{
  "positions": "rope",
  "tie_embeddings": true,
  "train_tokens": 139500000
}
Each number is 200 + 40 x the weight over its row's rms, rounded and kept within 0 to 999. Layers, rows and columns count from 0. The size before them is the row's rms in percent of the matrix's.

# gate: layer 2 MLP gate, 384x96, rms 0.144, rows 270-280, columns 0-95
# up: layer 2 MLP up, 384x96, rms 0.122, rows 270-280, columns 0-95
# down: layer 2 MLP down (transposed), 384x96, rms 0.114, rows 270-280, columns 0-95
gate270,109,205,141,278,222,231,168,244,238,192,140,227,142,247,211,244,190,199,198,171,247,180,242,179,192,139,209,195,225,222,123,150,205,336,144,246,181,172,156,183,214,221,200,212,243,236,235,249,169,217,262,219,156,192,177,211,188,176,209,134,205,140,233,236,209,121,247,229,131,189,148,165,223,143,204,192,226,219,233,177,266,185,192,202,174,270,251,195,229,144,209,230,191,196,271,238,262
up270,113,272,263,195,163,334,244,151,181,236,212,146,176,163,194,214,244,155,147,179,189,206,200,165,233,212,244,173,174,251,232,140,118,178,190,248,166,195,234,232,246,255,168,160,216,243,210,212,210,240,163,207,163,224,127,204,200,215,185,211,192,150,212,303,181,226,279,144,235,142,186,176,194,198,149,212,193,182,266,142,257,216,200,189,217,262,195,200,206,204,170,130,171,250,241,206,229
down270,108,169,227,155,240,167,185,167,231,186,80,205,115,249,198,246,214,249,193,106,229,201,234,274,195,220,211,167,291,213,168,190,158,228,198,224,204,254,196,212,229,194,155,168,197,230,260,199,148,200,191,263,181,182,200,181,167,265,191,124,217,198,178,176,252,165,179,226,184,219,144,174,191,161,194,207,154,114,247,185,203,153,271,184,134,237,222,231,190,131,206,176,199,215,272,203,131
gate271,088,219,179,273,211,149,175,192,199,183,171,214,144,191,253,241,211,241,213,212,225,163,255,194,236,146,223,171,192,213,214,147,187,286,292,207,153,253,204,161,240,149,184,159,172,260,133,144,264,270,261,131,170,332,198,185,223,195,174,198,193,195,247,199,231,181,147,185,200,258,222,246,276,227,220,163,249,230,208,157,235,247,218,235,172,193,176,244,226,268,208,197,216,227,197,191,187
up271,095,255,219,215,189,112,182,224,262,242,210,179,169,188,247,247,274,188,247,174,210,190,222,185,165,247,163,211,248,277,202,148,136,209,192,255,165,267,165,168,244,200,191,238,112,202,136,87,205,224,245,180,166,220,169,166,171,226,197,226,202,263,165,158,119,179,181,257,237,272,219,211,179,217,179,174,169,173,212,225,211,159,213,241,186,211,204,187,230,130,245,110,182,184,236,167,189
down271,092,220,181,240,212,148,194,206,269,201,134,183,158,172,167,226,148,204,190,281,162,143,102,164,239,210,203,206,216,153,282,191,205,210,243,184,185,182,197,231,279,215,96,221,169,286,174,236,192,238,173,186,232,233,216,168,175,184,138,208,259,215,217,214,297,200,189,198,193,196,188,126,220,187,177,259,248,165,195,155,256,185,184,222,174,214,208,238,208,245,113,255,260,193,221,261,200
gate272,085,190,258,292,197,192,197,200,202,156,180,207,191,188,206,200,257,209,196,188,168,207,207,152,175,211,135,144,179,271,180,147,214,164,310,242,146,159,240,213,182,195,234,139,260,203,132,124,225,280,175,168,224,243,155,190,164,216,255,225,218,173,213,243,181,156,283,263,272,205,180,197,254,229,211,168,161,202,176,219,220,192,196,122,232,145,221,243,209,217,109,234,221,157,174,193,176
up272,097,196,276,181,194,131,159,174,161,205,187,253,175,191,192,225,267,275,198,253,195,239,201,208,187,206,107,143,176,213,237,126,199,196,191,182,211,175,265,187,235,200,166,153,135,171,153,185,254,214,179,185,231,237,192,146,147,266,195,180,220,190,257,206,150,104,187,252,247,156,190,197,207,240,168,253,216,169,113,227,200,167,203,215,226,154,206,193,159,184,171,285,218,162,111,172,143
down272,088,316,250,198,190,167,182,197,257,214,190,256,234,256,173,189,190,219,299,245,235,157,170,208,239,205,193,215,146,145,194,194,181,204,253,240,177,238,186,167,259,144,204,246,216,244,199,203,214,245,130,177,236,228,166,175,143,148,217,191,274,149,216,204,220,104,193,210,258,217,202,153,242,211,264,129,219,157,113,169,186,168,223,199,230,190,191,217,213,184,124,215,270,211,158,170,208
gate273,093,254,174,180,182,207,142,289,225,215,193,248,172,152,218,200,157,156,142,209,116,259,197,188,216,137,210,255,222,212,155,165,200,259,223,227,118,196,239,180,165,158,206,245,166,186,176,212,305,247,206,262,120,226,178,225,188,219,205,211,157,259,217,177,134,154,220,227,238,243,195,250,212,231,201,266,198,219,177,159,181,250,120,163,230,146,223,217,179,193,271,210,227,231,244,154,233
up273,090,209,179,262,115,226,146,236,119,203,227,226,237,144,195,254,247,148,185,218,158,236,262,157,219,175,284,184,171,227,207,259,204,211,225,224,201,207,253,216,218,140,173,256,218,230,122,193,198,211,203,283,152,222,213,172,194,208,191,234,130,209,151,174,165,237,193,231,274,227,200,203,140,149,184,208,64,203,188,185,169,189,165,214,179,168,231,146,187,202,241,224,202,243,257,159,249
down273,087,187,257,230,218,148,246,212,185,212,123,235,219,247,175,203,225,173,242,208,217,133,174,222,252,176,248,156,138,136,257,175,204,159,257,156,156,234,186,205,206,194,223,206,214,218,87,248,114,163,199,199,210,167,143,199,205,239,220,175,164,127,143,189,286,249,182,184,149,189,243,154,157,151,186,245,201,164,147,237,231,186,241,280,140,230,144,205,187,176,202,176,194,228,266,181,195
gate274,096,197,258,233,199,299,231,233,164,225,253,213,202,182,216,174,143,221,177,256,212,199,142,238,203,168,210,198,177,209,210,190,264,249,188,243,118,226,302,212,168,172,249,266,238,236,183,191,207,237,174,239,172,181,174,237,134,141,210,204,203,162,203,150,221,214,172,192,217,179,203,315,199,260,160,165,226,212,165,206,203,155,172,295,204,161,169,227,178,142,151,218,156,262,179,272,253
up274,096,236,234,176,174,225,145,165,271,244,163,115,177,225,116,235,208,258,149,306,203,194,217,208,208,266,155,142,240,163,177,172,170,208,135,172,242,159,145,154,208,186,191,255,199,151,195,224,193,260,194,177,196,232,170,138,166,130,175,227,170,158,279,168,184,205,298,163,178,158,215,174,209,182,215,197,238,191,169,231,149,232,224,155,211,159,225,261,218,205,205,242,219,165,152,176,147
down274,099,104,219,238,254,257,244,210,210,233,235,171,252,165,211,206,173,227,170,235,192,239,96,240,176,182,195,231,194,250,230,147,223,210,168,184,228,215,242,216,184,206,234,215,176,182,194,139,154,219,178,250,186,197,165,166,183,219,62,139,252,207,230,242,192,192,190,172,201,246,210,309,167,221,197,213,108,230,178,159,242,190,180,151,262,160,180,277,136,171,196,222,235,218,208,203,170
gate275,107,232,206,178,222,146,128,169,232,268,162,244,204,230,165,181,187,268,177,275,263,247,203,190,177,157,214,122,293,234,268,188,290,189,243,130,235,167,204,233,141,195,194,247,195,225,197,141,239,254,212,207,251,199,313,189,188,166,220,205,221,228,248,138,167,241,251,189,190,159,261,181,140,277,199,204,181,251,168,205,195,171,200,168,209,201,199,211,200,232,180,223,156,157,208,194,213
up275,101,255,215,166,188,228,191,241,207,310,168,205,233,233,170,193,210,155,228,195,207,251,196,190,172,202,282,148,229,182,290,257,271,282,180,169,201,199,187,246,176,245,210,203,210,156,212,153,165,258,149,232,213,161,232,191,160,193,205,165,191,215,263,213,155,207,221,197,210,217,231,246,204,226,213,254,121,313,150,131,223,243,142,252,203,243,196,265,212,272,198,253,230,218,174,207,210
down275,087,267,236,155,248,168,160,243,271,183,187,90,235,190,229,256,234,219,194,143,192,276,174,146,248,210,134,190,235,157,233,242,231,253,253,209,244,198,200,204,222,189,231,273,186,121,243,272,198,221,160,206,162,235,167,180,263,194,251,198,220,225,118,182,204,206,200,151,202,202,187,236,193,179,204,144,217,124,190,200,181,185,249,216,232,282,168,291,180,206,171,175,240,206,208,220,163
gate276,088,216,179,213,214,214,185,155,191,231,182,264,116,225,235,133,177,177,186,239,264,173,229,188,189,190,183,165,176,191,195,113,198,142,277,279,130,222,204,192,161,222,192,226,296,145,234,190,117,158,142,214,155,173,224,198,194,197,166,238,186,207,215,302,212,250,235,195,182,243,196,198,230,177,227,257,152,216,221,203,150,208,280,247,214,206,193,191,166,222,295,179,199,135,212,177,268
up276,087,230,184,249,160,227,154,259,166,208,137,225,216,157,159,173,227,50,241,255,219,222,206,165,227,189,135,201,210,208,151,155,195,235,142,194,254,160,308,263,180,239,190,158,205,215,198,159,174,300,211,178,243,193,270,183,271,215,180,190,220,152,173,239,168,160,189,151,210,200,193,208,180,184,233,212,195,196,218,155,226,187,235,182,212,221,116,205,189,167,180,162,266,170,231,170,248
down276,094,206,80,187,207,168,241,227,136,219,242,194,182,230,161,235,176,192,200,182,211,191,205,115,207,134,190,153,140,167,190,198,240,130,221,242,230,224,211,175,199,184,180,177,147,195,246,184,236,206,165,220,189,230,249,206,244,206,190,402,233,185,151,190,167,189,139,170,251,207,180,237,226,162,188,230,147,207,178,186,204,140,160,281,177,185,226,195,165,167,209,208,198,205,173,204,159
gate277,097,205,229,198,191,201,188,204,204,172,206,148,229,221,164,154,238,203,143,231,254,164,179,228,191,216,167,126,206,204,183,219,157,197,193,107,178,162,157,153,166,220,223,206,207,260,139,269,165,250,180,146,119,213,172,191,162,191,212,286,251,165,250,136,201,221,136,158,218,97,220,166,287,195,171,182,207,234,219,238,297,197,244,182,146,191,162,221,247,204,249,176,257,271,207,188,214
up277,101,140,256,208,199,140,223,151,182,283,213,189,202,220,228,295,167,208,247,227,194,242,242,248,273,204,206,151,209,88,203,172,191,196,265,190,217,230,151,218,185,154,164,251,191,192,249,176,152,231,145,173,208,280,259,254,181,161,193,158,161,199,246,164,217,182,169,195,170,190,204,197,244,176,180,231,163,173,148,275,93,247,196,171,152,219,239,158,209,238,232,172,244,155,197,191,186
down277,104,183,235,134,214,195,233,225,168,158,213,227,217,168,222,221,160,155,264,162,229,209,195,165,254,183,197,231,273,88,218,158,205,174,215,259,136,239,183,132,161,219,209,198,214,227,217,208,157,189,251,183,191,177,228,167,201,164,281,95,153,227,180,246,208,189,142,218,271,259,202,203,204,199,228,208,175,212,266,237,180,206,234,220,210,199,103,163,210,230,188,193,222,128,84,163,203
gate278,109,222,226,189,192,223,122,170,255,225,178,167,228,307,176,203,216,190,224,243,210,139,194,173,204,136,104,184,227,258,138,229,195,215,214,232,193,194,217,259,244,198,196,250,291,216,179,208,259,250,189,102,167,236,184,262,158,219,191,212,214,168,250,188,176,216,230,172,187,222,198,191,144,250,158,202,277,185,207,175,192,288,273,225,229,194,175,208,237,227,150,212,245,213,220,272,267
up278,104,145,204,236,195,250,182,237,246,216,205,196,199,161,184,227,225,67,196,194,264,242,205,248,237,188,218,182,126,215,264,159,199,188,185,189,208,229,297,102,221,133,254,279,203,224,267,259,164,147,261,221,201,226,233,138,230,186,157,150,212,238,168,134,172,178,223,209,222,164,147,183,238,175,221,224,194,198,245,235,213,251,180,203,256,227,239,169,204,218,205,210,234,203,191,266,242
down278,106,124,246,170,183,219,181,182,222,147,211,274,284,163,197,185,176,113,179,214,182,117,211,231,176,177,176,156,171,244,255,180,221,206,197,237,165,279,176,137,217,123,171,204,226,169,227,178,184,137,177,295,191,214,301,231,226,199,192,152,199,263,204,181,216,225,228,172,228,245,218,153,288,210,217,238,187,189,214,227,221,233,172,233,222,227,203,130,248,252,247,208,189,179,243,268,211
gate279,087,216,226,201,234,240,248,217,230,264,137,261,225,200,125,201,242,286,173,287,233,191,189,195,177,196,162,180,200,195,183,168,242,261,221,160,245,160,221,155,148,179,211,181,247,187,138,174,181,131,278,174,185,178,248,190,146,208,133,128,184,213,218,132,147,204,156,223,238,159,238,200,217,267,171,228,207,189,142,256,201,188,258,206,238,153,251,243,192,271,158,184,226,147,224,239,240
up279,086,139,185,238,150,218,139,229,134,160,255,175,168,221,230,205,183,80,223,113,166,240,168,230,174,166,191,220,170,247,221,198,194,170,198,244,170,231,149,233,177,248,235,163,130,223,239,207,238,253,130,201,193,277,185,238,189,193,224,238,226,154,208,234,232,206,232,174,164,239,175,171,221,169,233,115,216,272,224,173,247,263,146,234,195,235,138,164,207,144,236,189,131,201,242,184,186
down279,080,28,126,212,123,228,163,221,169,218,154,272,173,195,180,201,229,185,153,251,129,205,188,234,180,150,183,164,244,321,239,198,248,182,166,162,148,189,155,139,201,262,203,172,193,237,198,191,189,142,253,190,176,235,283,200,203,213,164,207,186,233,191,204,177,183,214,240,191,216,155,190,295,233,166,197,194,272,185,191,233,194,207,173,189,200,209,184,205,193,198,208,161,221,230,198,188
gate280,110,188,202,246,186,167,181,195,216,206,188,227,228,223,188,175,150,189,241,227,265,130,154,195,220,180,152,228,211,237,163,272,271,266,226,180,200,170,165,108,214,185,205,254,206,204,235,224,193,183,224,170,140,194,201,257,214,121,180,143,216,210,291,133,195,210,141,247,136,209,149,228,186,213,286,237,244,230,189,308,227,216,148,220,235,169,196,221,141,195,201,201,130,116,176,209,194
up280,111,246,234,209,180,209,177,200,230,238,230,261,156,190,263,195,220,292,226,242,220,248,229,239,205,174,155,150,138,178,284,179,163,183,191,186,123,155,203,265,191,167,201,220,183,135,101,249,237,187,228,281,218,205,187,219,144,229,182,272,233,240,178,169,165,168,215,249,223,211,171,195,153,203,175,216,167,102,181,241,236,151,225,269,248,180,202,200,229,198,281,215,206,183,264,174,176
down280,105,171,222,290,210,232,147,145,159,191,258,199,257,207,203,182,150,187,190,224,287,188,253,149,203,246,192,208,143,200,161,201,188,198,216,202,242,226,221,170,203,141,144,133,180,183,196,158,157,217,215,204,213,173,185,247,212,186,193,146,193,285,299,134,194,161,163,178,176,147,206,191,186,188,287,238,261,175,214,259,214,234,168,216,262,217,210,152,165,204,136,238,134,126,253,263,208